Each number is 200 + 30 x the weight over its row's rms, rounded and kept within 0 to 999. Layers, rows and columns count from 0. The size before them is the row's rms in percent of the matrix's.

# o: layer 3 attention output (transposed), 320x320, rms 0.25, rows 61-63,125-127,189-191,253-255,317-319, columns 128-191
# v: layer 3 attention value, 64x320, rms 0.228, rows 62-63, columns 128-191
# gate: layer 3 MLP gate, 512x320, rms 0.323, rows 0-29, columns 128-191
# up: layer 3 MLP up, 512x320, rms 0.321, rows 0-28, columns 128-191
# down: layer 3 MLP down (transposed), 512x320, rms 0.285, rows 0-28, columns 128-191
o61,091,161,178,225,225,175,215,238,204,187,233,202,248,210,204,212,223,226,207,186,203,176,174,148,195,184,236,167,216,156,184,186,214,201,217,214,175,221,222,220,224,183,199,216,170,208,207,209,130,232,213,193,159,210,149,194,185,194,232,180,236,166,213,209,195
o125,102,228,198,212,201,183,101,201,227,153,277,156,260,201,171,186,247,185,202,143,165,191,216,235,163,253,189,192,202,217,173,216,208,174,222,174,203,180,205,184,192,251,181,200,236,159,215,188,158,206,203,130,209,191,213,188,170,214,247,231,244,134,218,200,231
o189,106,200,202,221,208,182,166,187,170,252,213,168,203,146,220,247,193,215,240,220,190,187,206,196,243,219,177,179,188,170,176,181,163,212,217,170,163,205,232,199,129,237,152,190,141,283,219,192,239,189,214,222,183,155,221,218,248,267,202,192,221,223,234,186,149
o253,103,236,207,152,178,222,254,158,184,221,203,220,137,237,186,169,213,209,209,198,258,184,190,217,243,172,162,179,192,191,222,214,132,197,214,235,283,259,178,230,212,243,241,171,232,177,225,220,163,233,197,226,229,225,182,183,224,211,192,219,151,236,196,236,196
o317,099,185,199,192,157,227,183,203,203,178,166,204,134,170,253,124,173,194,192,260,199,254,229,180,193,153,201,207,189,254,232,211,193,191,200,225,156,182,218,200,201,169,198,182,231,196,225,168,223,206,249,195,216,189,182,192,184,186,183,168,212,227,181,179,177
v62,098,173,206,171,178,191,185,177,178,177,198,190,185,218,233,149,180,220,213,234,172,203,183,244,217,180,236,241,172,216,174,220,231,175,192,195,181,220,159,223,199,219,224,203,206,155,124,159,206,185,165,138,228,213,187,238,198,191,202,138,214,191,226,200,262
o62,095,263,240,175,213,261,155,202,196,211,258,199,195,182,197,202,209,143,214,199,179,170,204,137,171,184,173,231,170,193,187,193,220,155,208,210,197,220,179,199,167,222,172,216,206,242,191,140,194,182,203,225,224,173,222,250,187,190,243,179,200,177,210,193,173
o126,096,222,211,202,195,202,174,240,160,188,207,211,222,241,218,202,219,234,217,211,193,191,204,228,216,210,198,216,220,206,162,253,206,173,164,187,159,183,212,202,211,192,218,188,224,205,189,217,208,233,204,232,161,174,181,137,156,203,196,217,203,190,234,146,189
o190,107,172,241,199,125,154,144,238,168,95,205,194,143,218,248,185,192,230,192,140,256,235,200,178,122,195,211,184,168,230,197,183,159,219,200,205,204,214,182,199,198,218,204,231,169,171,243,183,199,212,197,202,172,205,175,255,268,186,215,159,149,157,210,221,167
o254,098,220,161,223,255,199,265,161,273,214,173,191,234,240,166,219,147,178,187,181,167,187,212,184,248,216,216,214,244,194,196,182,193,207,197,225,231,197,209,171,226,180,194,166,169,229,211,194,265,179,136,199,188,192,221,135,220,185,203,201,195,236,173,199,231
o318,099,133,174,184,201,206,223,188,179,260,175,205,163,159,153,240,209,210,234,213,249,214,233,235,174,187,188,182,199,186,239,195,122,226,201,198,149,204,181,185,210,192,196,162,238,188,204,254,144,226,234,178,236,200,183,246,176,223,173,197,223,224,187,206,161
v63,100,176,208,230,188,194,209,195,195,170,206,248,208,173,241,192,233,214,224,193,240,224,181,162,192,123,196,211,264,175,212,210,224,198,171,193,220,222,189,197,230,190,179,234,219,210,221,253,203,242,194,149,203,148,204,226,168,148,210,232,224,205,235,176,151
o63,097,186,174,250,195,193,136,231,209,169,228,230,203,221,164,197,218,189,194,171,230,218,176,193,133,212,187,197,237,205,203,170,197,174,190,150,192,225,226,207,167,213,254,232,189,178,251,221,220,208,105,177,201,190,265,175,196,221,213,223,204,204,216,179,201
o127,098,256,197,174,152,134,218,201,210,218,228,126,238,187,208,180,152,222,199,197,142,134,171,181,226,184,180,234,193,199,210,173,212,174,212,246,213,145,225,166,148,222,184,232,209,188,238,223,241,214,187,205,189,190,206,229,203,175,171,215,148,156,192,221,167
o191,104,187,146,214,181,196,241,244,161,193,174,145,197,191,169,243,237,221,190,203,202,188,192,220,270,118,164,202,172,157,122,146,196,246,223,192,204,225,147,250,204,190,203,180,210,136,221,230,173,195,208,191,177,237,223,210,157,190,232,249,243,217,207,238,252
o255,112,237,214,184,238,207,183,190,218,213,177,225,251,223,198,169,150,174,151,200,201,197,205,249,167,175,185,143,133,168,187,177,216,196,219,167,163,196,253,169,204,262,218,201,192,175,162,196,223,181,182,152,176,192,223,158,230,250,213,177,201,257,193,176,195
o319,099,229,208,184,215,200,204,201,232,229,217,188,175,223,249,186,165,182,219,244,185,178,191,181,201,287,257,209,202,245,216,208,183,197,240,223,205,234,146,200,223,138,194,163,192,235,133,173,194,211,274,207,226,222,149,193,154,190,192,168,213,139,183,159,198
gate0,084,213,208,226,178,210,184,187,168,251,203,186,172,219,193,168,234,202,230,235,189,178,225,242,218,195,224,224,226,271,217,169,187,186,157,54,192,231,167,169,172,167,221,219,257,244,265,170,185,203,223,178,172,206,193,155,193,138,206,154,197,176,194,179,240
up0,082,198,233,172,219,226,188,196,140,232,158,172,154,218,154,219,232,177,220,240,205,198,210,202,196,217,180,252,212,241,232,172,131,215,205,96,217,204,214,155,135,222,226,193,228,254,239,208,189,220,222,208,244,188,198,147,197,168,193,162,198,189,207,159,192
down0,080,152,217,191,183,215,157,173,195,201,154,187,208,211,196,207,179,207,197,161,192,195,197,142,222,230,166,213,197,150,178,231,238,217,222,236,192,216,166,172,216,247,229,183,191,213,195,202,195,183,212,180,118,198,199,208,183,211,207,219,190,165,233,192,147
gate1,097,196,200,253,197,163,184,212,170,187,238,146,124,220,213,150,196,205,200,155,197,205,241,193,215,218,128,196,215,215,209,227,186,201,224,207,211,208,153,193,181,267,176,179,177,176,239,197,174,246,205,171,203,214,217,168,240,143,240,228,188,305,184,214,206
up1,102,185,204,245,225,147,183,170,263,217,175,198,156,177,182,208,200,199,176,190,183,184,261,173,176,235,109,203,236,199,228,172,214,247,208,199,230,156,217,244,207,176,183,259,226,170,267,210,218,178,165,195,170,213,202,124,211,146,206,181,225,191,217,192,167
down1,108,168,208,221,156,163,153,187,136,207,189,169,208,256,238,196,181,230,163,191,208,193,254,162,212,197,157,176,167,171,190,240,189,214,185,172,208,210,218,232,165,165,186,148,167,183,176,220,154,149,157,175,155,157,221,198,229,155,211,210,208,266,173,250,213
gate2,105,212,206,241,200,223,173,216,156,224,244,194,177,162,161,210,192,271,221,137,209,184,154,176,173,189,168,175,198,189,132,235,182,201,186,258,185,227,236,212,224,226,170,186,195,181,239,210,155,158,150,180,259,178,181,163,266,207,147,202,181,167,157,242,212
up2,106,206,214,190,159,231,200,214,174,162,190,203,255,217,189,145,174,175,222,176,156,178,231,214,226,190,222,221,126,181,143,134,189,205,211,162,193,143,236,109,202,134,231,218,170,221,195,223,160,150,136,215,217,274,185,215,173,195,208,204,210,219,210,190,182
down2,103,167,234,210,147,188,148,197,225,138,244,194,171,251,193,181,218,237,196,241,196,208,222,228,217,224,243,176,175,225,155,170,221,191,231,222,151,235,191,208,178,231,187,247,223,244,211,161,196,209,180,212,144,163,208,189,246,195,191,228,259,210,242,217,192
gate3,109,177,234,221,207,238,227,201,208,219,152,225,124,201,220,211,194,251,218,193,240,213,198,174,222,192,156,209,247,146,243,206,201,199,253,207,251,182,243,200,205,189,141,177,210,201,176,181,202,210,189,127,189,207,192,193,280,185,281,253,204,196,172,222,247
up3,107,169,212,247,198,186,248,259,200,249,221,212,176,190,196,149,222,230,233,217,158,202,169,201,192,166,200,227,195,159,126,202,189,251,225,201,168,220,204,210,187,170,167,230,195,213,173,185,210,193,180,186,214,247,223,145,225,225,228,216,248,172,206,189,167
down3,111,218,231,160,259,149,228,204,193,210,160,253,178,179,187,238,201,206,202,173,203,208,228,181,156,174,207,196,112,206,221,193,189,188,258,231,207,195,247,181,131,166,211,268,203,179,203,233,211,232,232,157,223,197,225,178,201,188,261,186,203,199,216,209,199
gate4,095,238,255,159,211,212,194,216,220,202,287,166,202,250,161,152,229,227,218,192,165,154,242,194,146,210,200,167,193,223,252,207,187,187,183,238,234,236,174,194,206,211,178,208,207,173,173,216,225,169,207,250,207,149,171,199,163,233,285,166,205,225,161,216,180
up4,095,237,202,248,161,171,223,224,192,210,195,150,197,189,189,207,259,218,217,237,170,209,197,188,130,248,197,225,221,207,207,140,181,157,227,233,295,246,178,189,222,163,183,184,206,190,157,221,204,200,163,214,187,227,217,156,227,200,173,231,204,227,197,178,224
down4,095,197,259,195,263,196,175,182,207,226,246,205,197,239,218,126,169,219,189,203,161,295,252,247,214,214,200,178,158,186,237,215,225,191,204,188,170,214,183,159,203,231,183,211,152,233,207,222,166,166,189,241,171,197,214,184,208,222,227,200,149,194,181,250,163
gate5,106,184,189,202,206,216,218,165,215,218,242,230,181,205,185,183,184,192,168,176,212,183,173,220,192,261,186,157,217,201,178,230,253,185,157,249,175,208,177,156,202,182,200,205,207,153,194,236,164,168,241,202,217,218,142,186,212,201,197,240,142,223,206,126,227
up5,102,175,198,228,135,180,252,181,223,192,216,207,107,140,172,161,158,217,191,153,186,229,168,181,128,241,190,154,185,222,210,208,132,185,242,159,214,207,230,211,183,194,208,176,248,181,200,201,208,179,238,196,169,230,195,197,223,174,210,155,181,134,229,250,208
down5,111,207,204,136,175,249,196,218,190,213,187,222,238,197,203,223,190,176,217,219,195,214,244,234,189,184,191,197,188,197,198,180,171,157,202,185,231,234,138,212,210,185,266,190,154,223,149,184,173,294,201,226,220,161,216,192,177,231,175,124,199,209,160,250,191
gate6,103,177,143,255,193,191,193,182,186,216,287,206,248,192,205,147,230,217,225,184,156,222,144,166,196,182,203,167,197,196,244,172,249,263,189,209,169,210,210,174,186,164,202,148,195,156,173,222,169,237,190,168,183,149,178,182,196,181,163,181,219,232,199,237,198
up6,103,178,132,215,178,224,186,177,192,157,235,170,187,156,156,159,214,186,150,206,138,185,188,275,182,260,226,217,175,211,161,192,149,240,214,189,209,155,167,202,204,175,205,135,228,143,200,163,215,193,212,196,224,224,180,207,217,188,217,240,262,192,193,207,192
down6,103,199,235,257,209,165,232,202,135,196,246,230,200,173,225,218,244,176,204,200,210,239,213,178,227,202,186,224,259,191,184,203,219,141,192,247,141,196,230,178,192,275,166,181,214,232,174,123,169,218,211,191,233,255,215,176,169,220,202,228,213,243,212,218,198
gate7,106,183,215,230,195,235,179,198,178,173,203,184,204,131,153,165,195,224,232,210,219,151,167,173,241,167,199,191,140,186,187,281,204,193,182,185,212,195,213,210,223,274,234,192,162,181,162,164,240,171,190,183,278,238,213,190,269,159,184,206,194,195,124,177,226
up7,107,182,186,160,194,210,166,114,113,156,182,211,174,203,165,186,196,179,223,221,200,201,220,220,217,246,157,209,206,225,187,226,164,153,234,209,233,184,195,235,284,234,228,251,197,216,190,168,216,185,192,190,208,196,187,206,239,186,225,157,157,218,183,179,169
down7,109,172,160,143,258,215,163,198,197,206,228,208,234,215,203,217,178,194,201,220,195,201,267,224,217,231,227,206,163,228,237,186,212,182,177,181,202,209,240,246,251,230,197,183,232,209,185,151,254,234,191,240,159,214,215,190,195,180,153,171,205,127,223,200,167
gate8,091,160,126,196,201,225,244,175,167,197,162,225,162,199,143,188,204,197,156,189,150,208,195,175,239,205,234,229,175,188,187,214,182,148,183,191,232,217,192,182,192,191,212,174,208,143,208,201,200,184,213,176,261,188,240,229,195,243,235,243,256,211,167,169,206
up8,097,203,279,191,176,181,206,164,245,234,246,230,180,134,198,198,248,211,182,175,178,228,198,225,196,195,157,146,218,213,258,206,197,171,234,226,238,209,220,213,202,156,215,223,189,200,163,195,193,216,187,191,191,169,208,215,203,200,210,183,229,205,172,234,203
down8,097,196,273,178,224,168,243,196,212,201,250,243,218,198,222,195,232,172,260,212,246,184,192,183,201,245,196,149,249,228,219,158,182,240,183,240,245,221,232,201,218,176,189,177,184,198,201,217,213,186,183,242,221,179,219,180,215,168,153,165,173,189,256,233,235
gate9,107,183,192,219,193,146,232,154,175,255,200,230,169,239,201,180,195,217,227,219,126,188,173,198,207,167,236,183,185,220,172,216,154,191,184,193,216,210,218,189,277,154,179,177,213,230,188,263,191,242,230,216,202,174,236,209,196,213,220,216,169,170,247,139,219
up9,103,201,162,188,155,187,205,165,200,208,178,196,208,200,148,241,156,195,176,208,178,170,234,219,169,222,256,178,224,193,197,183,188,170,164,250,260,234,207,236,199,231,197,202,170,291,229,191,225,227,193,205,233,200,186,148,217,198,188,191,235,199,216,181,239
down9,103,231,169,203,230,143,235,131,152,200,257,173,195,178,223,285,186,215,210,205,234,152,196,191,168,167,159,200,147,222,152,241,145,224,184,157,180,210,219,223,164,240,177,234,254,232,224,192,158,139,132,197,187,168,191,151,180,176,193,190,182,189,173,224,175
gate10,088,171,166,164,165,198,200,203,180,182,198,191,152,208,224,198,208,214,201,210,243,171,156,196,242,181,221,219,191,156,171,196,186,254,176,200,181,157,174,217,204,219,201,240,182,190,131,261,204,135,214,155,219,193,205,199,204,211,213,212,201,187,158,190,227
up10,090,221,201,207,211,239,189,240,193,234,237,226,192,160,200,153,190,200,200,209,190,187,214,176,194,229,194,171,189,209,158,203,225,179,222,192,177,250,216,167,213,215,219,186,226,203,208,178,177,205,209,222,209,220,166,204,245,159,195,180,176,232,191,179,190
down10,092,226,165,175,174,170,234,262,212,214,218,268,219,201,180,165,188,192,204,241,271,161,215,208,208,177,223,198,210,246,232,211,184,178,184,189,247,235,199,211,188,199,225,242,217,195,183,219,230,195,260,170,186,201,193,173,236,184,186,202,198,215,218,235,187
gate11,108,192,235,206,197,207,195,180,219,231,203,225,181,263,173,186,188,143,218,215,220,211,193,162,232,193,190,237,214,200,212,156,189,258,159,247,241,198,182,182,199,225,197,210,217,198,205,159,250,115,157,212,193,206,297,183,262,179,203,200,162,171,264,215,245
up11,106,201,224,152,192,180,227,153,227,149,216,183,176,172,196,192,199,225,221,239,159,214,201,249,200,174,187,172,176,165,175,175,178,174,206,181,199,184,249,154,183,289,191,120,174,183,213,168,223,173,259,245,211,199,189,206,184,178,182,145,214,228,186,209,208
down11,105,208,195,244,143,183,204,227,219,139,247,203,247,174,232,240,236,213,179,188,144,237,183,160,225,239,234,202,216,233,150,175,177,205,204,197,137,154,187,187,211,203,165,157,201,178,193,203,187,211,147,205,221,204,187,148,154,188,181,147,238,168,222,209,128
gate12,097,242,183,203,200,211,253,206,200,191,197,208,206,189,218,224,161,189,192,229,212,195,186,172,148,181,162,213,192,275,186,176,139,238,170,229,185,253,175,251,164,198,223,191,159,214,236,184,201,222,207,217,250,190,178,231,189,222,211,189,189,223,166,177,226
up12,099,234,237,151,228,227,190,240,200,225,212,206,188,226,187,227,194,212,207,179,207,208,136,231,239,239,190,233,219,218,164,138,270,172,266,182,268,210,205,148,229,175,165,240,195,184,179,219,147,202,193,187,220,193,219,215,204,183,187,191,206,219,231,228,175
down12,102,162,213,197,195,161,200,188,190,178,258,214,188,178,162,185,209,225,212,243,196,235,212,248,182,171,207,194,203,197,209,168,249,148,181,211,230,162,170,210,155,183,198,249,206,109,207,218,231,226,191,217,194,232,211,204,175,209,176,205,157,203,170,217,211
gate13,098,212,211,226,218,235,178,222,209,217,204,233,228,165,195,232,180,195,251,159,205,194,213,218,239,209,136,230,252,162,188,211,166,205,237,250,253,238,128,195,178,211,127,227,193,191,211,170,198,172,211,224,163,213,175,177,170,174,213,217,190,205,191,154,186
up13,097,195,198,242,204,186,217,182,291,209,224,266,186,192,180,188,179,208,222,189,204,216,151,126,193,204,268,166,209,227,196,179,148,194,190,255,183,161,175,200,218,167,176,231,195,153,90,234,203,219,193,187,244,179,201,197,199,164,163,215,202,130,184,225,150
down13,102,171,209,201,203,197,203,218,165,154,188,128,272,209,210,194,230,173,164,218,134,156,261,181,180,214,173,227,163,169,160,198,259,198,211,197,177,231,247,178,215,185,199,204,209,223,197,204,178,181,233,171,202,245,183,180,227,215,219,154,113,196,207,178,201
gate14,101,185,183,206,182,201,151,186,202,186,222,194,221,177,236,194,228,248,176,227,150,163,185,189,173,197,203,216,279,203,195,183,214,224,181,204,197,193,241,143,210,227,238,186,216,154,174,159,194,165,153,222,186,244,214,188,175,195,234,207,236,203,180,212,172
up14,105,255,228,202,206,184,207,206,193,230,222,209,163,232,205,202,196,187,192,230,176,279,198,153,195,161,200,243,209,195,216,156,194,164,198,196,168,197,249,233,189,233,184,179,206,250,166,181,188,177,224,267,134,191,215,134,233,232,177,198,208,157,239,171,235
down14,110,175,210,297,211,208,217,191,233,219,225,217,244,201,232,212,179,198,140,186,192,168,165,166,238,204,224,168,229,185,198,183,236,195,208,188,168,195,218,203,114,199,189,181,197,216,173,181,213,247,150,177,241,210,159,136,145,225,198,225,208,251,150,250,215
gate15,099,208,202,212,178,216,185,199,240,177,229,210,170,194,166,174,240,186,188,206,161,186,245,212,179,172,195,205,168,228,222,179,174,186,153,186,213,222,239,191,160,185,202,166,166,204,171,178,261,211,209,240,222,160,191,157,161,205,163,192,211,198,116,230,206
up15,096,263,202,213,200,187,221,202,248,171,183,189,237,171,193,181,208,231,163,251,193,173,251,194,213,184,212,220,157,172,159,176,188,227,195,214,202,193,171,189,169,167,213,184,178,208,230,159,265,196,205,240,212,223,176,206,238,195,212,239,198,160,189,199,205
down15,103,235,179,197,239,244,175,170,188,140,223,187,168,197,170,170,189,154,212,215,241,180,228,233,195,151,246,203,199,204,166,245,200,152,208,195,224,214,222,225,198,213,190,157,219,209,198,158,233,207,231,215,183,201,199,227,223,230,199,212,231,241,215,203,177
gate16,095,219,187,194,199,187,168,183,187,223,195,223,181,156,221,211,177,240,198,205,193,147,201,215,195,218,222,197,222,210,185,206,206,217,234,199,199,181,177,214,186,193,187,179,223,222,157,166,241,238,207,194,209,166,249,235,199,161,191,201,251,242,169,259,208
up16,093,240,193,190,232,180,191,167,225,180,191,180,263,145,240,185,116,220,165,190,195,168,215,274,257,205,234,183,243,174,213,192,201,237,236,258,209,197,190,209,182,244,221,225,232,195,230,186,263,208,236,174,224,179,228,194,241,223,238,166,216,193,196,239,255
down16,096,234,188,204,185,171,204,222,220,249,218,137,211,196,174,180,208,209,100,189,195,167,196,227,206,204,240,196,199,221,239,258,183,204,197,188,220,191,198,169,222,247,220,191,266,200,183,198,228,192,223,200,188,200,200,193,196,216,168,227,261,205,234,245,226
gate17,097,151,196,198,203,189,238,216,201,148,226,206,207,161,160,193,200,208,207,215,249,232,198,230,226,181,227,215,208,204,236,207,180,182,181,212,146,265,174,178,198,205,260,185,202,197,210,235,170,163,223,189,245,168,198,147,138,162,147,195,220,216,205,225,172
up17,096,187,199,140,216,227,212,236,164,234,196,245,172,161,211,172,156,199,241,186,190,214,202,164,195,199,261,194,244,244,180,199,118,177,196,275,228,220,213,187,241,213,187,182,189,158,227,193,160,184,202,154,237,169,201,227,217,174,180,177,219,198,135,195,254
down17,098,214,197,221,217,192,227,304,235,161,208,161,160,273,157,201,219,197,188,179,180,174,211,167,192,249,213,212,209,208,208,217,234,197,204,214,211,246,123,227,193,190,248,234,263,241,154,222,223,200,182,163,225,247,176,159,241,193,189,140,215,215,165,191,207
gate18,122,187,160,211,253,217,169,171,151,171,192,232,194,173,216,232,212,184,187,213,164,270,211,168,244,254,238,150,193,201,178,205,236,185,205,175,238,242,129,236,206,187,192,151,209,188,204,184,271,184,198,200,269,229,187,257,239,175,221,204,175,247,173,175,202
up18,110,202,202,212,236,190,272,214,206,160,149,186,189,219,203,210,230,201,186,234,180,202,224,199,228,203,216,208,154,226,189,196,197,176,226,171,211,260,166,229,231,165,210,179,171,156,172,177,193,183,172,171,239,192,188,215,207,196,204,207,247,263,171,246,221
down18,101,217,219,224,203,180,217,205,172,211,205,164,159,187,210,253,181,192,169,175,202,226,211,227,216,230,214,118,169,171,190,218,188,149,228,137,195,178,187,238,228,153,216,176,224,118,189,188,247,192,239,244,183,190,207,265,231,175,196,220,208,207,193,168,184
gate19,103,230,213,180,226,204,203,214,204,218,196,201,157,151,238,238,174,216,139,169,163,155,167,172,204,190,163,231,171,196,215,207,219,215,175,136,136,234,226,218,194,246,219,201,168,240,182,255,234,233,214,191,176,269,216,217,270,246,136,183,163,179,192,219,175
up19,100,196,185,181,204,124,208,184,218,209,165,214,217,203,131,157,187,242,206,126,261,159,215,201,234,228,196,197,180,196,172,198,156,193,208,217,212,172,232,159,234,228,230,202,239,208,213,266,163,178,189,158,215,165,218,147,142,181,189,196,208,180,170,192,175
down19,106,206,230,221,239,186,251,184,155,212,188,179,249,197,232,181,192,228,192,193,237,175,168,256,253,215,180,214,204,149,221,156,181,192,231,182,199,197,190,176,232,156,197,186,192,195,195,196,169,231,215,182,212,201,130,196,210,214,163,146,163,192,249,198,204
gate20,120,181,286,205,207,191,214,172,200,279,191,199,187,178,192,182,173,261,251,235,193,203,189,216,231,187,141,176,176,190,167,212,216,183,185,233,217,189,217,285,172,202,179,183,162,227,184,182,214,216,189,191,236,167,207,172,193,169,178,195,231,170,139,229,192
up20,121,209,157,148,211,179,194,183,171,197,206,194,203,178,231,209,220,175,150,170,246,203,185,216,167,173,259,235,179,207,206,200,208,197,200,181,173,152,166,240,215,197,238,192,204,140,233,198,216,164,215,179,166,189,177,225,219,188,165,208,162,238,215,205,208
down20,095,189,213,185,231,177,199,189,185,199,228,164,184,162,219,212,244,207,203,189,189,194,148,183,203,193,177,179,185,187,222,184,218,210,218,195,210,196,238,213,214,197,219,213,175,154,201,225,186,203,197,199,169,188,212,211,228,200,200,207,230,229,175,221,222
gate21,095,158,172,183,179,211,211,209,221,190,151,218,219,138,209,140,131,175,187,221,149,185,202,219,217,210,178,171,199,204,214,191,208,177,237,198,129,209,185,188,222,208,178,191,226,201,194,226,244,208,203,146,162,210,215,169,215,286,202,180,188,238,133,154,167
up21,097,200,169,170,211,156,227,160,204,198,243,222,203,241,215,143,163,226,262,213,245,201,163,184,221,169,194,174,220,165,219,209,180,242,189,196,151,250,207,218,234,228,212,154,226,190,222,180,214,191,221,254,213,221,208,254,169,176,240,161,166,198,164,182,247
down21,098,203,128,190,190,183,235,167,225,247,183,255,235,179,201,191,181,191,218,167,173,193,195,220,270,146,256,182,209,207,215,190,193,209,206,179,198,153,186,203,256,263,213,177,187,202,234,193,232,165,218,239,151,204,202,221,231,246,209,204,204,171,260,213,128
gate22,104,168,189,237,202,245,159,212,142,191,216,137,202,172,187,159,196,212,211,171,229,211,223,170,213,245,194,197,217,162,147,199,232,191,208,200,133,221,169,185,146,188,207,242,196,127,194,194,160,196,175,211,189,148,165,189,237,165,198,197,200,165,201,174,212
up22,101,242,190,207,187,179,180,219,179,231,204,240,183,232,182,216,182,200,207,142,234,175,236,246,241,179,187,191,199,157,219,176,158,163,252,201,186,191,212,231,222,184,215,214,167,223,234,153,183,146,172,191,190,231,155,239,226,163,257,156,180,217,183,214,202
down22,104,133,230,232,246,174,187,159,224,187,190,231,207,204,224,205,209,189,150,159,191,170,228,168,209,224,196,190,189,233,181,227,240,248,192,230,224,128,210,215,206,219,221,211,204,203,167,229,236,252,196,202,188,163,234,287,223,251,276,225,171,265,224,149,230
gate23,093,210,192,262,243,237,223,159,225,138,168,149,192,172,225,169,219,169,146,193,215,221,145,256,171,223,160,246,228,165,194,164,210,152,161,212,220,259,198,169,198,146,237,189,241,231,195,214,168,231,227,184,192,214,196,223,235,181,202,181,198,175,203,257,199
up23,093,200,208,178,185,211,165,224,170,206,190,190,204,227,198,257,164,143,182,212,172,190,207,139,264,175,241,141,185,247,181,168,223,245,191,125,164,180,216,249,164,226,147,232,152,142,261,246,231,160,177,225,201,203,180,193,170,174,227,182,151,201,196,162,205
down23,091,179,192,169,168,176,196,204,206,222,149,201,164,190,187,181,182,221,223,212,199,204,250,232,195,209,243,193,216,228,211,224,163,219,183,213,238,229,217,214,192,194,183,192,179,192,153,214,197,230,176,195,184,165,234,203,179,205,223,148,182,217,209,161,232
gate24,096,237,197,221,184,195,185,186,188,168,196,157,223,210,153,247,229,184,181,196,197,181,172,200,152,188,224,188,174,189,205,220,206,197,198,161,183,182,240,208,183,222,213,200,250,263,177,172,159,212,197,173,222,197,222,177,140,167,239,207,208,175,209,218,169
up24,095,214,202,187,204,206,235,192,184,168,226,206,166,223,215,236,219,151,182,279,184,209,212,267,193,118,234,129,232,186,243,169,214,149,159,171,231,198,113,182,258,215,220,206,205,180,207,179,221,231,186,227,193,156,187,206,201,198,135,224,228,267,276,170,266
down24,103,233,192,162,203,208,194,206,183,209,165,180,274,190,200,210,197,197,182,184,195,205,197,215,199,149,205,216,183,197,157,223,199,230,224,223,188,200,237,220,197,236,204,215,220,221,206,204,191,216,191,124,196,153,208,185,144,200,225,170,170,183,221,198,177
gate25,090,188,221,229,228,183,190,260,218,227,203,226,231,165,205,200,140,241,171,220,178,213,164,234,150,198,181,156,192,171,225,210,201,221,181,163,185,216,217,212,214,227,213,193,190,271,234,207,166,195,212,198,256,215,181,218,199,204,169,143,152,206,176,205,172
up25,090,201,213,187,210,209,242,162,209,174,173,165,168,185,193,246,253,210,227,169,189,225,210,172,174,140,225,193,240,200,184,286,223,188,218,195,142,186,154,213,199,213,215,253,152,191,201,205,184,200,177,244,141,236,242,230,160,181,222,232,210,150,225,205,182
down25,096,224,206,175,216,215,193,129,179,194,200,185,203,210,190,205,241,184,187,253,206,131,214,211,195,187,206,248,194,233,208,230,214,191,184,230,174,216,196,186,153,226,188,199,237,196,214,232,244,221,227,188,223,233,216,259,226,201,227,212,162,152,176,218,216
gate26,107,186,188,259,178,188,180,190,239,250,215,219,226,206,216,206,187,257,183,173,197,175,186,216,188,208,206,192,193,217,186,198,191,221,200,227,239,201,222,232,166,179,193,141,201,242,245,221,214,185,198,231,180,218,192,244,202,222,196,156,250,173,238,174,178
up26,104,232,151,199,140,192,182,208,167,217,224,175,196,124,209,176,202,175,168,230,186,147,187,243,199,194,202,191,221,203,183,169,225,226,181,226,176,284,214,197,162,230,199,182,200,169,203,205,211,238,153,205,214,203,196,131,215,200,229,226,228,217,193,195,214
down26,103,227,198,199,204,225,218,185,247,196,207,262,198,182,175,191,214,198,171,248,217,164,135,212,212,201,180,251,199,226,187,204,138,240,198,220,211,253,185,188,219,193,211,140,215,170,205,196,237,240,179,191,238,186,163,204,212,211,227,211,189,207,197,212,246
gate27,107,174,178,190,267,227,155,211,156,175,193,188,164,210,177,205,235,201,207,161,145,214,150,245,240,237,212,95,182,204,160,182,195,229,161,203,176,199,218,187,190,132,123,142,195,173,192,208,183,203,175,224,223,215,247,214,210,162,240,176,194,193,189,198,195
up27,104,257,188,243,156,123,239,223,254,174,180,149,270,182,242,198,155,206,191,200,213,214,181,181,213,202,201,206,221,185,164,215,207,247,219,241,265,186,212,200,181,204,234,189,204,242,249,223,220,191,192,214,206,234,174,192,181,249,155,254,223,259,219,184,193
down27,101,169,167,195,264,271,169,265,139,199,157,249,164,202,203,204,207,186,208,207,203,167,201,185,228,212,191,172,235,213,221,165,235,129,204,183,212,162,239,207,256,176,162,172,226,214,198,207,214,225,230,172,207,191,168,229,206,188,184,222,168,127,179,166,208
gate28,105,173,182,168,231,181,181,206,197,196,230,249,196,168,198,252,199,189,198,229,201,201,201,210,138,173,152,245,217,172,238,184,233,195,233,194,231,181,203,169,181,174,184,267,229,224,146,174,204,174,240,216,178,228,241,228,206,191,184,202,175,206,213,268,226
up28,106,203,194,165,207,190,193,208,236,249,177,187,196,187,183,180,205,239,213,246,233,229,237,212,204,175,162,199,206,151,198,168,210,154,201,212,212,177,221,181,216,255,193,231,188,238,222,194,217,267,201,210,194,206,161,193,180,208,187,244,155,193,222,121,216
down28,108,174,185,242,186,197,214,255,204,216,178,162,189,211,217,205,230,238,189,260,184,150,161,209,201,211,186,190,261,210,252,244,195,129,216,248,235,198,195,191,233,190,164,187,251,222,268,201,191,214,220,260,201,213,207,236,157,189,226,267,193,217,201,144,229
gate29,106,234,223,180,196,238,132,185,224,220,147,201,226,186,207,195,203,210,177,182,182,204,171,122,208,205,146,239,197,188,215,197,184,244,196,250,175,200,259,191,221,261,199,273,201,198,208,161,229,186,243,244,205,216,188,236,216,186,227,224,225,179,218,234,182